Part of a small language model's weights.
Architecture: LayerNorm before each block, learned positions, tied embeddings.
Each number is 500 + 25 x the weight over its row's rms, rounded and kept within 0 to 999. Layers, rows and columns count from 0. Numbers have three digits each. The size before them is the row's rms in percent of the matrix's.

# o: layer 8 attention output (transposed), 192x128, rms 0.217, rows 20-40, columns 0-127
# v: layer 8 attention value, 192x128, rms 0.234, rows 21-40, columns 0-127
# q: layer 8 attention query, 192x128, rms 0.179, rows 32-63, columns 0-127
# k: layer 8 attention key, 192x128, rms 0.186, rows 32-63, columns 0-127
o20 082:439463542492499461477484477483473511491483496496519488501467572526482479465471509494502521519479532513483528532442493494505505486492445477505476478507493462517495487489522491530508526483481496494478516502519540483485471494514493539496469508549500475502521498471445470513492529451528524499471484491460503515519478484486511472467549510422501496495476506498505505461504512489461495492462
v21 077:444486501482477489521474545477505504493550480489547506480532570488509532481564452517515460541499495487498492479524481520520477494478509481528496507463486492551521480461498511493457480517478537486508489466491503494518510529477508479497534475513510499489499498449494490500451491518529467517519549496503519512476505442499520490498506524498522550504549496484539466481482487486519488474498
o21 078:511532526537522517491541504510523497505510490493512521468491420521559457521485517487479488508497500572485517566540522486511522468509496545499521516527512459493502531468498463496462493512536519498474484541490499478500524494511468495475493494489449485540541472505515507518511515508469508486471510499487486508515511497535491480495491491489493454440499513532481500525533528515506477537469
v22 072:471550510461490533492485499472513471519487490530476514479499500503505461459487506498526486455526480465478508541511489470501494484494497485489499535513495511492503531504511437461472507522468518531497492475551549496531517474470503486522480489548452509496523506465517484537472517500525525484456508467534462520481486540541527535493517531471497482522484508455523544501537466475492511512527
o22 076:494507545532528468487516504518533480459510474514505488460520487505490450518511489526493539485506491555476500482474495477525500477483495470527485499492545503455499490504508527517481510488506477523507487526456508476467479517484510510514480525492491489506501466507444477509560464518538455493559485533503475515486561504497463457498509499499519517506498541504500486510489488534426480459535
v23 077:482500471511444505501452477563502517459521492543532526462472520488497476496541506456506462520487509476503523496507476504471534510541509532494526462495504533492475449497460521508497457502531440524517503513516497479464523502491504500532478521533513494480486491491526467556469509455520504482506477547505536468506496464528505499493529496462500514486500510549524484489509525507486516503531
o23 076:500457522461476486483488504491537503527537498462480563528506493515524492477474524536512522475506498498530497521502500476494498482509497472465488521565488530548515520486551470497545480472486516513500493499483467449508514474522474515500500485508492451535517510479539484451500476534509534514515502466508487536506535575465500490482527457515490503459509528474509492538488489478486501501503
v24 080:527503541504489490466508455485447505521499524510511437508529505508464462514496453457524499473498454492504499486439516502519497518514491467498499485452485483456461491511493500461503538499555505496457523505466513500475486486525535447526515495474487500540507511491508493470507514512508500511524514498493516471481475527488468493544474528493539550539492521528497532482542485515479487462493
o24 072:449490532517461481514530490460504477487488507534479525507499477467514498502467477476526468521504550451483507512519495498521538464468482490492553499511514548535533507504526534527504468475483456539519511513514533501475491532511506534519567513495492521458510470529475508521491538497513541518489519518535488530491485527512491522487524522524533502501485499481482454506492516487551491476454
v25 082:477499530471506435500492504489508492522488508502482455524484455472525513461557532530459517538513467502546504518462503516483525487489479513472490489459489472488500528483476500489512542515466530460475521540508498507472515479484485479501521529465489484485480515494509495541506556547545481552518464512518527510521497497498509499515520500492524474495546465518480458486478488488506548533496
o25 078:510486489489495577503492504527497532540448493482499499501489563478548470460520520527507492544492478491522517511504514510510521485492494477475479502492529449488518470507523531509416504530532512542508524475479493512490496464509506518505520501488532464447522481510474489500511518508484528488480524524473528487479502525522511517506507497513480541505494473489462534519485497509521453555455
v26 073:506553498492493493508526488470499508508503513507534494487473563494501445477481497473462499501461510477478500485491571491475472540500504507503503479467476523468504542507474452483494517471487469465481484462456517500517493474466463513515519471523463502494513495533479469489509501534459523518467556510503515537504485491457509516462508479509534503512464503509523482521468535507522493496438
o26 073:503520492491500498490476489523463519518544468427459533513486470529492528524448511491478501462477460504501526501540513496534515497495509527525511494473485474480489500525501540533500464512502494475524512517512524520459506532513480501460512492531526522473467479461464489541518475479473562510492503534469512546493511487470498465454487492471551496528480512489487517473481478536491539496497
v27 088:474496472452517543486459490488524514519493506491559449521513491481437497478512497466504455495527481493480510460489491505519534481504486469514527525489525497464437529485524486485504531499508489458505512543477495493514480494480494481487502505505509527482505539552493517493499457510496482521539493509559466522521535481427514466500494521492527509478463490519514485537465497470481520499491
o27 080:485499489526484518457504473488511498484507498505480491518471478474550488482511483499519473492468519521514535484471530484493506524513559571497495476498471445503528477515454553497548506481469476504473485494525506501534549496477505536513508492517492485479496451496539463501499497507480521525513519464465473570486487495534552523482516507530526469549503503524486505526511481470518490507498
v28 081:502489523516459512490526494504506476521503514520462513504516504518474478525476464490452502500512524481487539519542468519518549472533442507498531463523500507465486507467512499494507499500490495463510481535503522518483492511457536519443494495467495447462500497501525505460446453539501523534493477515485508500490479485464507558507481514474491508542484480521528502524499478483520443448491
o28 078:459504511468453525471479501460522550497510485471540517472498493506482470471492458477506461485523534530528489478537477501473466498488493515489494503516479494486497492521509461536461526522536452483531501495524543483502522511508505490519504524442487507533511507495515492528501463492483508509486519473520495499492475531474486508414517507518502525501495534468519536471531472558484523457480
v29 089:499489506473443492487486510458539463479503534471492528497518553520491486472464450470500527494462505475490456497480500496502489522536505491508483471500494494459462528540516523475490505519516488480504498479501475472498536518523521488469474501475453512470489489500485562504503496538481549518514509486475492539517476496493488513488512511479474516495534574504478509479518472551460458529527
o29 088:515507515482474500508514452484515503487467473496525451532461461506511543550518532526499497442491524469505511461496473506530483496483505508527529546461492510494499495450515488506489540496461488501500522517497515480482483532531469507501454488476494508490480483553488524563501500482558492506514471497498510510507464513494482442455504508505488543456472447508540491481513510497494508502481
v30 080:465491535553503543484482524498490495517494502521482494499530479489534468510518526490522554493499499474441503531536526490503476530507498488482491519460478490547494480486541503500462526472472481492530490502534513511502519529470509518520424497493519508503499409474518542501517524484541501498515481519484520517536535527521503460504497480486495493490498442476460508491471486502500475531505
o30 081:537506453433497451481487497480489487469500501479515519469501494474483482535504487549496493484491463495503482463499501502489521493461514472513457513466499520453518496524533500496519480495519556478521507442472486480478472483519483474532574483520495492494495520547510480546537504461508534497479494494509497434484494526527499538493507528509497481487519508528510512484544476470508494518528
v31 076:522503481501451517490502521457455493486477496498490535479498521510505504466497493534497493526474498522492474481497485495498497543488457460537463469519517472537540496443524493463500480482481516517513504498534509508526468511457463502513533563525482477499502467475486514508526457491536512499482494528481533492505509513502496467507509483511510544480537498527466515454520504560442535474541
o31 070:510485483505505483522507493504492480481504516485473497484483518504467506498491503539462506500479494465531477525519447450511487532502497484504503527435499506536515553499545477527468512536496521510488480498499493488493496535515498483502525533442493512494513513509560540541483526516509555459494473455503469532508517460499472508487486495517448494538477536541489514508498553466492474543488
q32 103:514524579490562472427526492486485451515542474507501535471496497526528536471480447497489512495473514518482551468488494470472499489521489468517522475457518509563532498502490511509480505511500500466534496485496455487526497475497536523498456520485483510488474498494485526473486516467513490506556523486502481515475497478523525501507521490478496487508512503531488515512458485505465521477497
k32 099:520472482526527499505471521493498528461511464454506518478503506537492531504497521483500497526475510544501508519467519459487539521521525514518469498463500469531480522503473486478573505526497474489526503539486452479515515496527492476513528501514531496512461509510505457476502492503504464485518511478529486505476485491539537477450492540469493512472492525543532555546495457513520483508446
q33 092:508515434511483488476513462509519526514489534517514513526481490526506517441504463495497478510505536497468476509491486465520487532533492497453502492476462497536527483530498493463506525501479495524458471492444561533563495496488506496492514480496500550507514500449473512539489494480502461548515533495498503471493485531472504491513539476483536495484477544513535485498487480503479510469459
k33 101:478510478475500490492524466529528460512509502548481498511528523529476545463530472517480478511495544498489495534540466465510519455533446521450539492510437487526502466507525465498528522514503498544482461508479538535503511523486476497493507516471518517528518514480504482517504445497523500544494482469463475512527506485486519512494453514515515528510462512487484486540486536473497494489482
q34 100:533520537518491495528530498514511458481550496484489461463539487491526502506462518526467512533474492501443494514520501508476542458498481473539501500531492492506517450522513465490492526521499477522504553495486513542472529479494477518456504540491528497549533492499509497457532523538474457481530529484524524498494502477532527497508537518498510512522480485453518470489517490515490478465538
k34 102:522545497542512471514482526494533482496504511513488510482474471460495494504491538469502465484516470486449514520537493497445531523545528486482519505509521499508466478528508486513496495526491476477462494525477517542508471511485535527490479450486498517527500517499529450504509484542491434443492513495518485482503481524492502515498521514568545476502486517455515507543491498511540456516501
q35 101:479491497459510513488454505485512486522518523476504458472453521511499465524469494542487464516460506518520472511494533488516470555499512517520496505504505494488505483511507508475484497464482508541505514462492493471491492475536493502548501520518493456479542509476494510522499486519530531503475470442454528503497505487556471418441485504478457511482515514537487498466479472512500508505471
k35 093:477518465493550505437516475474514502518539519483496549505536539503496499457475518508498452529481509494482511496467516524493484522519530529511492490524486468482514521499506519518513507532455545528524473505514492458500482516503526492525484550530526464479487522480496535510513504539517532509530515484455532474493534505521465488487498514510488446513523460478505483520438504544512505532535
q36 094:472489515505487509515502541510504495511476512536469467495529473473516508548525484490489464500520487562491508468509500481493498532482483517519467536501492510530495467520489518467488489487543513610465521509554525525528549530498548482508489523515485513492516473506485471482527496489523478499474501518498464492496522514477519556491509511491513505498522507522523492504476488549528467554508
k36 094:481537482506479478515491510516477469457528538491472505486556479487509524464497504523436467454483475502525482494516526481472485484489504492513498511469509524449509471524487513482468524449541515562509494510489498473488510491502469489521500531487515460507517538524532508516457492499482496525485526537502516503560518483503530476537465532464508496480503510502531522549561513522521508510512
q37 097:534510538515451508475490520494479493494529499470483518515532483495500525544522499511512507498493478488480483525473488513478501540544479502443495542469496548558512494481479461530500515466540516434512531483527533463523464499483504530514522530539485494476463529489511502498538461524488477527491495493518486462524496508509530548491550479508488497519496510500492542506481478500462549505508
k37 096:469482501500413458500473481522479512452511505477496510490452544491528520520515476512525515503469488515516501519474499493495485453523513492467480491479503493517502473503500452540474512461526561489477522476526499409495486502499487500487499487500497498504452509473523532465507487502487469491491481492521491450500487497547519507505516516474506487520487541467545511511468497486515511522552
q38 096:519511475454530496498502526502487472480532517505480492498521513535504518459514485501505518522494445496505511512499505523454520525498506493486508481496486521493474461481473524478511465494510511466468428479474515460515465500506483504558464498514469492445519466467480496471510553538472518467533525457524526524514490502507464491528528469475514527480523471548498458513488488494473463475474
k38 098:514483520487464534480485480491524505489481504493510471445495540492479491488477515498531540517498444497493505544502484508496477470576473548526474496479493509504499504471475502465512472524468452523499449504553485497503482490495475519524500527517490522508511495516474508471507522518490534496524535478471460516524503506523483456525490463501496506506543500522499555569468531510496486498545
q39 095:506501517470486500476510485498519472490500470498517470501496455489480473518525498490521513551492494509501513508492491482519488516516509508520470500535492486535497512531527507519501467486543546507452455504543466551541457506532518496463471518465526470541490528485527484479470488529509506459469478510487471487532489492504518494448489486530495438470507554490500539494476530460532443494505
k39 097:481494467487490464516507486535499473466514467505538493506496473483535524529482500515481472522490510468501497488480467527504475519449483513518479544456516502538535502519516500489494507463582523477525521490504471515513496486518478513474497548462522471512470522501511500524462503528479521498445510415463485500512501486503503425478490501540522509490502466472511521479503497509522508502478
q40 092:473472518470488532510508504484502511511494487472484492528467489506469500515474480545522544477492517477527507502496555526507497547494494464540446489477546499509521488483507514505517503505476461506488517469519567529475491528498537503503501542501473526508485497512471523475524520489496527462597511490495442497504531520520490485479472492512491484484491532490532518494520475458464455500510
k40 092:520494469509468506509506489509499520485467486514489459523495473468544511470469530554504524505467516533524536499457509543491518473518534507511541503457521501515504552483547543505518494513491500487502483475484525517451470509470475501522490512516494465472479493487491532485509420484486475496559506499498509526514522556536469482483530494529529484496480492509507474501475490461490532513463
q41 102:502479484491503496490505487508436498506496516502508481512511500528507511529506538525498457502468527459471531511536472487500490546461461493512512456503495465478509475496500518508458509533500452485456500520491512536453502499529492524554495479451451518505497523468506457512502497533495506538497505481503461471487489513509475553496515490530500530439507531513517525472456450530521484519520
k41 095:507480503495529483490524497570500523483490507526496494496539523514531512501501534522478474516476510466451508521490458461547515491508531465474509489510512495510494498491486532487516485509433456520461516497497513474457534537475482502491501524529507539511456454543498499457519496491482470501449461513490489483556545504525484511455527489509545508498519520475504507524519504544503517522492
q42 100:551483499509522485492523484493526445431501493550523511501505515496505535488447421499510513479500483493527520472515553557511489537500483469497491515499521494501518501508461468528511473501505515486489499505511488541496549503498502455526519460509491537514524469510479482510504461492498555493506517496525519554476480500466510504524547485467491492465458512500516509524479495518493535492491
k42 098:494495501485525479503518536513497475486513477517502508495546528509535494529466476487494500508538488534468545451482487532505476524535437513564516507464475503525477513541473502512531466468512478518502518502464507497481520512487465443484535473500517513493497479500503507519516488532501487509521482516508488544493507564492511477473490467465464478524453522487517507555478526538491517463523
q43 103:518537510480493522437462540509452475526491530556508502502483498500499467479459468521522465518546506506491485473531499532484496514485535552501482520502492504492537498485500491513455500527505489482501487500520525497480487515507503481472517531451486488490569470506479537554500569468486482545540518492522493515514471493468460519477501504477502474470511480515512500523511518497530499482467
k43 097:538528505465525508508514500517493526507472499534495471508489437515501477513454515510517456473537504525524476536522488519470513526459493488504484494462478503479506487473510517502504498486497523509498502534526489472485489534501457493467463505458511534528515502525506501507539521419520508462517485501492457512483522482450465476469478529457518486509528464473525458550517545483520500501486
q44 095:544524465544497541528512477484455534465492495499515516539525473504511498488520505524499486535568539467517507473511473516510486518476450496524510472473500469532483497512499481529527516485492485500513539481473485475489472537482543505520467526528526508499468490517498499514489510499542483513453478498457533504509473474506472476487492479488497432481516460479487469512480491491501432473490
k44 098:461514466513487518536516470454515504503430519492533540448508505487484503470479455525479509546537493486532518489542502479514472500512525551493537471502507520501557464472482485514496476473532526493512535524492499513490537524483487504479484494500502506490523479524510505442518512502497486497492472499486527527464534476532461489448476515511467508464480508473466529464504507489514511514464
q45 091:458519498537492488499469504504474505511497454496495491533512516507498552495525501523510523452437460528516507518499530507503452478445502485509522541529483528516506531479513477515519518533472481490478452520529448507466490507492541507484498508531504524521456487496498531514486555494492499531478527509502558499449485493495509545526506531444512514476477511482524509509505485535483498523531
k45 096:464482502459537475554471520470435501531499431510503477500481496495515500496510488485471536500497460548490476508511480490527498492518511497494548488510479537479485515514501550513492531517501515513463485518479516500485520476490548502488479491543491472505464499499500512547509510485496478457458465486483545508486494494507500498496469513469514444471503522492518548544545522492475521539527
q46 101:494464468505488448511513491469523520537505485491467515485524513473507478536535526483506463485472485484507530498483467485492525430502485505511491521549518522513464513523503499495488495489524522441458511503507510502508503493552556459533504520500469486521518534531513489513490510469510511565518469495476517499483492504514455511487527460500508495474539431503451488501498500548497518471498
k46 097:487475460502520510522490509527490520486471521493512522444494509477486508493518490474487482471522505449558545513493492497513503456461488434472482547548504524486508526507495489507510470474494537462501499516534531518477509503550548485504499450509498470530509472523493510495515518506497494505483513474473484518524544480529494539484505520502480533481570489500472514506512480546525511502557
q47 090:441537481522532492504481522514472484505484474483475506478458488536488511477497502475520508499493540499546508470509515503508491503492508470517505512520517481480444522508506500545481456469466505455469471494503516483471523474478496485497460563516489467493512492485521493506542482485447474541530487492510453492551460506505491468477535534494489497488505514506496460510438536546519527499482
k47 091:470498489500498451513511493493498517536495463503497475460482487518538496474460510483510491466485511477509487505535515500489492506525451473487513481524514471505519476497512487502460492508483504457500486535546476475460545490476484469543496560495517489504535495502505479534499478519413483528533463477509472529468471481476465453491479507532497459486486519519459480516540504510532538507493
q48 092:476562497531498472527497494536567546490486473534547488510487519512459516512491507481532516553539471507469487487512512528470511488536456484491493440504503535498477517497472452518535519511489520457461505496451470515456527502503472545501512529486506497519527458503488507492524495476515494489493471537501508488527473526531516467496497478541512465482500474515489507498480488501501493535519
k48 094:512470467557513496479528481493490453474524498497538499524497512483461564484511493472498570497503460476488496471502489527516508480486522473538553458460558512500535513496463474505498536495528481467484505510496497492490525510515476518499472528479492516486546489486525467526505489499530500512508451488476500499494535511536447486489532497537489498501523513463516522444527525495488477516503
q49 091:490516540474486508536534455559482506496497506477561531524472485499514516495462517469505516541509479457449485430515510500473497462528497496503545542512475471518523496525495542518560501505514482479495511438520549480522529502513514458506523482491479482528512509486497468493491479473486485507503527470521508529498524487513481530457476514518510517500499496520488478483458481505476505506470
k49 097:468500503500505500497503469513515519485471507450509518530412452507510477469499504473513483479500497476465481497493477494462509484527483491546448488499510498479519505509484482532511528518447459512486531486498490524489498544520487526525497489505529502558497534539527519499499425455504515518483520502526498522478480546505545493478511425467491512493499490475505489472506489520492522514490
q50 093:475500540522510523531510500453499424537478503504519475487477488550503492520529541512488491465529528490504514513502519508533516494483483483492501487488529499530554494458498490518528439508521532497524482509516551504451457470492484497509485512501503479494502507512485497516474501470491529510505493491511579527469516546500477478455534514488542479502486539493534499462502518521458524487514
k50 095:499529476528529512563460458459508458577494465509537476492479525497528453516527498470488481489483509478497502538484518545516484467517482488456494494520503465515510502496513517526510487509526507480484481514494500481460490457486482464481514492493488487530530501546528493488490519491503529512507523516545537513539519530510499459462515474494528475531520496512546440521488496501476480497473
q51 096:512504497527463510501467471508494495550535524527474471469490473512509515492474473477445535506514495463507531488534476519513474471502461465482497494509465485485506526551492486532453483532509487505481519453502510492542477555513455509488541545506523503516468547478481516492496488505529514466514525512476525502452484488497540546490513480478509485494496495519463486503536514518498522563497
k51 094:495522478464445523514508458509497484515508499468482482470543468525459487495510481503485515544484478494506509456527521523536470491487493486492462512488512503547513461488539517486519502507484467494497514469493515460509495513528483486500500476523517490494467546525511510490497499534528434485499499508529512460454509560483526530511504513510461557471527538486458495532563474514492497510507
q52 098:487508530547444494476470500481443506493477497499509504474504505479491467513490516488510503524483471484498510506497535514519533531490477522477484440552526509472468497494486493473511523471498493528492549537474500501475454507482491481519449541491473493527521510499436475502466473464502482507451562503510478518493490484505461511498471503439498523501523467486509531518464547524507497504495
k52 104:559481515479489472491489498512505440474507587511527508468509540475508470514522531478467500467487463483523492518484508517484502523491533521497519488529512475476510507490449530468490529528514490496476567534523540510491496521509512500506465521508512451525475478513506469502477523502496459486479500511513506521523478474494476543493440480476467510513518460480502475494520509498495486481449
q53 096:513519530533515460464548536474515479518448522487498501503461454494515528529530545469497488523463499483504487480468510481484500548499500508499490529551535469477516545534476495510490519494483486501520475479511524500499501484506480499480493538541474524523536500483492495557505502461547519474443502542513533452533467490483519493533510491490519517533513479467511524505500504515464464494492
k53 097:490454504488512500498493525538486516506496540486507478470452501498532502486468532536512456467466506528490485445496500473496457512552527509475482478549501453517527472515476513494475520508524489474536510494508522534492492450513458449529505517485533522534495465494473509512469509494564483488461462520513564480512498512470506484496519534521517510523509511506487529490522525511478473494490
q54 098:520512459500514486496496526475485516547520462495522514515496471458457520511497484492462498498492475511508501485497509501495538442500540499526537507548463481501474505489489482511527503558524485565517494521483524481448490506515514542495472522511526516489509532519494517457528475501538532442486501487508495537496522491501491489470542454487526498513548557456480520482505515540498487505513
k54 099:513507476481499519512486515478485532507522499520532445467498502446491521509496500539456480475509511498466473450525498455470492508467497519546506535515494467508499471489514479481523502533514480526486510456510521499474484490502538511516490468522514474450514528528511487498508494501509531454524527461519562527493516483522486480481468461482502483518495543493443545483479466507536442502491
q55 087:483479495484511540526516468531504505491454545479499524513516483498481522495535513505475465516478490454454511511528536510505496524515520530474447544513475484521535495463537495480516471518484504531460494510501428531484495474501530510521506539463515536497520478488502500511539494458531502498521508509482498516479501490504487528513535472560465502534550479512542512511513511497525511458459
k55 093:522489491486524538500527472543507517479469519512490506537495522521499492481535480561474511546525511483499499479501465494474524484507489518471512535509528482457484481495494491499469479505513496493488488483507445491486446497542461501535493487443440481510511549512516477521473555484517486501476489517465503500484516515565519484464476480534486466503466510515529492506535522531490551508483
q56 097:501526497493513464486515526504419518524484549551499506524479483533515520516444488495500561529535521478499483517511507525488519463496524460521482501475525520532491461523521486477505510476479504494474513485498509524505475483506552484530532476527519488480528468506480514493452508516504551522469487486478523510506541516493520551509487509516473522494558528467534510499490522484505486548507
k56 100:515511465500470466490536485492499480525547498513547487527462498488478488484483543533538459497501486507469487577520512472475533463498510513592513556494472530526489487526491493490508500516484505489519521504521513511518516489512533472508511485517485473507504489495491503482535554506509479526489484505485493480481547532448525504455444482524476503473528515495492473497483518464504519496502
q57 090:519538544515512507517554492446467502488478510493461516479519463527511484473491494492507511479506480507516535507461543452486536488501471508487552495479510532525524487493465509474516490505484512463477487514484507523523501500504471458453507548526477499501480501461492503474476547509553539476504516481520496514524495526481541499494464495566511507506492498503463508545504499443475542506514
k57 094:471504533533486493510485523515490484455493476473482512495535459495513545456479491520547458491500527555500538508465528520463525491503503546502478535501490529481477462554507499497511517529507471463488489551495511506550539510470501535489528500485462486486494506494497545530495557462521525512513541466521512516495454519515490480496510471484555530490507503479485504486480508498486482520496
q58 100:553472495494483495472505568485494537524454446479536480526498476483504513491473505514500464529489520521494509472521469493517455492479458475519535497513525496535487511512499480467507468501519511478478503507527515529555499481482453500514471477486500519486523562525467552495523476518526466497502454530464528502541496490468530524467454502503453524516486523511489503498501498517505488484484
k58 097:497481511505506505499511508524509495476468505500495537524465471472553535458515467544473470514519541513513511460493507487513509478483452469521491460476514506488486509451531452507490533482496495485482545475520504475560502499487484458484478518533476509480531521529506517521471504543539544508511475502521500499523476484458524496478485532528468495486546493506474503573491521493526473514484
q59 100:485547469504495506514492538485505499494480519495545519454502506490528507457499474523515487523494481472546524495478466505500499484455498515518500463540514494536519520473456518480459475462457494514515563438483519512507505489520518517523528460484486507487481521476489544481532480450479477468498551490469500455510514483503456534482499523500512494514503539511494530515521517500443497527492
k59 093:488514503485484490477529473501470498503488520526525505472540465517501497440538498533524517482522473496506441496479462489509488504524513520499445446537491479533493507502481490498517512439436533509498531516494503528501479507478537479522536510466485517482504522505548546509523520492474510482507532443515500501484525501497494495474516535516489435518512466495465519533517484469466478511497
q60 096:510526489498534488484497537494498493525504488469474509471498517502483468482455494486506537469525511456472509507519487565498449464518473484505518509516463530500533462505540516490498514468470531522454474503512495543507551466506472489473503516513465510519488505534490478510443498507525485477487498517535482514508512486511519465521519502472525456454506457534523454510494470513513452517548
k60 096:477484488516475499510532496484555475495485513504470483500504489479505482511492522461502494464549486538460539528493523503496481502497523478505526514484449516505511500476484529527557453487507493510452488505529482523538536514511493467498492545506485548525482521501508496527405485482527464505506514522531473500504515498488494462475492521502509474438494512527519521469513469505520497517557
q61 101:563490491525460533514498532488519517485515514512508511482525495521479486485501551443509556498509550518481497521537481503513506540500476495521492514474483535474500511508475458489485513447529445511533461519479496481514519494533501504480518521464532536530508464505490491446512507466569474474508532488515497494504474509489462511473464520496480530483468508509493487468500489517476492503547
k61 106:523483515494472463503490501491534507505468508545473570480511503499467487528520488508471514475510521534504472449512508506510489501492523487488494480469504523515484517502512468499478517471527476497495447517487510464480531513495511515490541518462499525525515469522498488495483517492559469461501512488527492510485449557466425487491504493492547533484487495495466511486475551509463547531534
q62 096:503535516522505490499519493509510452526515490515493507491512491511494502481494463537538494465476509473467503425528531477490517516488514519505484477514497512527498538515554511504523532544530510474511512499457460465517463551517461481490520499496478490487446508519547460528494530544541491504549501473472507492527488528542494504498454477512507529531498494459496486504510494536486500542536
k62 093:497484536518465472467459499452509473514460483482485451483486502523526547525476473501506529524473541494495524511505522470462531503492543494478513484513483502528483541475511512473515505475479499486524523452502511524529504492474450511499504493519501508459479509537489509540501513488506472501501540462492499470550516540529469540486454461478508537501486505471493517547537498546490504538513
q63 097:488503502494492556498523484499505513479492502489513495522516539489495469508486442502535463559468528524518490535487497482472505523517536519535505465486494494432501472495521483538493462484499521499450515485458514521511506441482451520455536490499513509487481503506512501447480520492573509513487494468516529516489496505504513551444490540480517526497536521486496497523497481479491520492506
k63 097:530509491489516517454526510481437497504561490503504516507476500485523495524506491531516464535545507475514480528493482435497474530566490525473536500456451489507525496515510475482536478550500482471503486520487519495541529477518474542511507511518503495501486537500519472513484545463515488490503523471529478514511484533478506517505495498484505524508559479463491470499492455470482483480531
v32 080:538493475523511509504501508495519512518460474501498471475495504517495517518531516498517492503491522532500526488527527476489440488475526529524476519472518526482561481531506472509520478564459539505536503532575514471489509515496494479483515501495512495456476506477453464503505503515511545482492555472444507511502479511502477489526510497490471500506527504493504502533511521463447496570507
o32 075:492500511491512498484530502490479494485514510463533527520490497504502443459512502474467525455521461474518492578505506495508534485500474517470489490535512545489447516512506507487495488495516482507521505498514478494520507493548505518501545515522493475456515501516465535538535477525545481489501491534604502536514501530509501484487536526482516495472514479506465511477508486531529510495464
v33 074:535508492524448472514486497519490490477533466539513499493458520538518506506458503495503478508534506474498536504520441480518520511525558502494500562538514473492530500490477457489477480517490500513486520500579496520533538495492479533500503469507519510537493506486471445518526474497496529522503477489484562529488552495521469493499465514491488454501509493512520502482508515458486487477507
o33 071:483495495467531579455528532524528493487439537476467491482487498512521489464536500496520485471495523527482435499476521469512486506506477488466464478462492511505518462508495492502500512503508501492551458468455519523480508472506535491504553500521521521483481528494477495463513446521511504501486512511483533509522479503467533507549528485513536520457509492483501486491509465497468480515511
v34 070:493475471475535476488508521497476501472488507528486503468519492472469490481489524470466485502522514493511496498452509492490524485547439492502486555525496501539525528504471489503522520495495535489493509493510487544462475485464501519492510538553530464467483498520495529499465521506488540469490509472504523498496539534452499542498530513515534475513502511552515455494464512500519573509545
o34 071:532515537543463508525469483506554493487513506505551479512482492516537531554508526497485501555468475551500492521563501488533501550444540488486519505470458492487480523508490501497519463515485526516499455507474525462525499491489513518507523509501520514457478510525486469492504491456526482485517456535515467483482499533499529514533499486494464498520462501495511533485500523481492500486530
v35 073:486524525482474497455505485527465484525481494508491486504494499498544504491499515494559518482493556475512510515522523467505469504512449505489496482479482533458521483490490487461458507495465485488477509508499465489500494495470478521487525479519505529483462531451538506553488476512478485491528544483489498511496502460516507516498488539521487496504505434528477497449410458527518484505519
o35 072:474513547489535497512503497498512490494514510509476477481464536477462534479480501474460503468490459500492511491507510519517503463450511517492497505505510471553487504537527475487543540492480535481487472514465545513498503483513480499475475483490480479555500489508465506440499503481523489506545483531489541494469506478470491536496525486465473484464573563520490494488532492526489523485467
v36 074:490494504544499491499525496535469500502486495464453538522496477486480521489480527489492502504485491524475519448446463492551465524513513452493515504480445487534483508497499530470479468487529496528501479477459483494494502540526523495473503482502498502499471500464541500452473498485485541541559469480510488510482492480539463524440517560502521487515513501518502483526501507494513506553511
o36 076:490520479553472512494485492519496479492503530503495515467508510549471513477491507523554502466469525489504508508519503486469497513510529510534450518516544455535459484516444447490514495484470478467496479515511558499495516487470489490470501514458476474524523516508455453511484538508499485437453518470516464503480495496481500495497542474526498515533524505471456522521517512486480502484479
v37 074:483497492523504451524489482492470505510496513512537474497498467476431466458514463509514572491511469547510506521488530521521524512499494497512474501470461524489507518499534541491499496493486514530483471512501518479503490497516523521496515494482527496490540494490530495473483505556492490582481517523520515472524532504481440467479470509499522545502530525553497497499521510531532540489516
o37 075:539537487500503533489518514495478499470538508483487489497494517505536542480529521524504472520491532460503501501505413473486521498539480519467539499510497480521497532519429489493508471483529519451470522522460460510532487450475504504499488488547504487489493502505492487502526513487488503458539522478477456510501525489528552485497481499464544519515494531482494547504477516483480533477513
v38 077:497501529447506524531481499502516545501508459516470501515567455541500504487495492480474492521472498487466472514516480496503451541534445454511505465466519489472492481508511521492485550495517515466541516538495545527548501486524474481499502463450488508526490521502518531509507524503504510516458523493504501501497510525554473514493500502500487444510503475517496473464524538524503469478509
o38 074:499508468508465498503494517496525484491533530555503509476490454448501517462452540533496516493515490488516534434501509552508557450477488502570475481508495497530480496468508480477466503477516447525460524478498537491475487489474481520496469521501496499473534507522510483500486464534529529492534502523520488508522491463486505505529480503535476535514502493491547530514495508495508520513501
v39 076:499454468507513479514543527503506506468518443562500499520503506502514517484484537482510501480499471527508526506484474551495474504487500515547512475486554486487537502490520478503458499481468506508501535516489491499513488497481502527455490479522498527515493514499523490491500517459567504469511510517469450471459524540492500458481522468482498467517522482472455522499509546513479495511424
o39 076:485511481504498517505481486490518518513497464529533507498478515492510499473515497500469485518463514492486482526502489487485515492539470453471522510499485464492498470492497514507478518504571476562482500490523463550531472503485489503487522512495507521499514479500466448519456441513506529526502522538532537509481494451539548571501481494538540474470484503487490506483521469551456500498504
v40 073:460511514509514512511483471504504473530461494470478492493475491574520508537494547549540503498469487490523497513549507484480491479468452526522510512480467461483507535553473481476502506448506527499472501506489525503488492487494492522489487516485525457483515488494480458510522505533515485492517514537546495509537514494529503449464511476518515486541498452504468489499453475479493536542484
o40 073:518507468505498480516508518508472530476547482520505504500510502475466494466518481516507473456560491501495461491516507476500551512485535479437535482523478558440502514510499510509513536504471524521532506518495508482470525508494469532499483498517511455470496501486505513461494549485497475492497447502487534465461519477489504512498499445482467472473507504535512498554536487523486511528541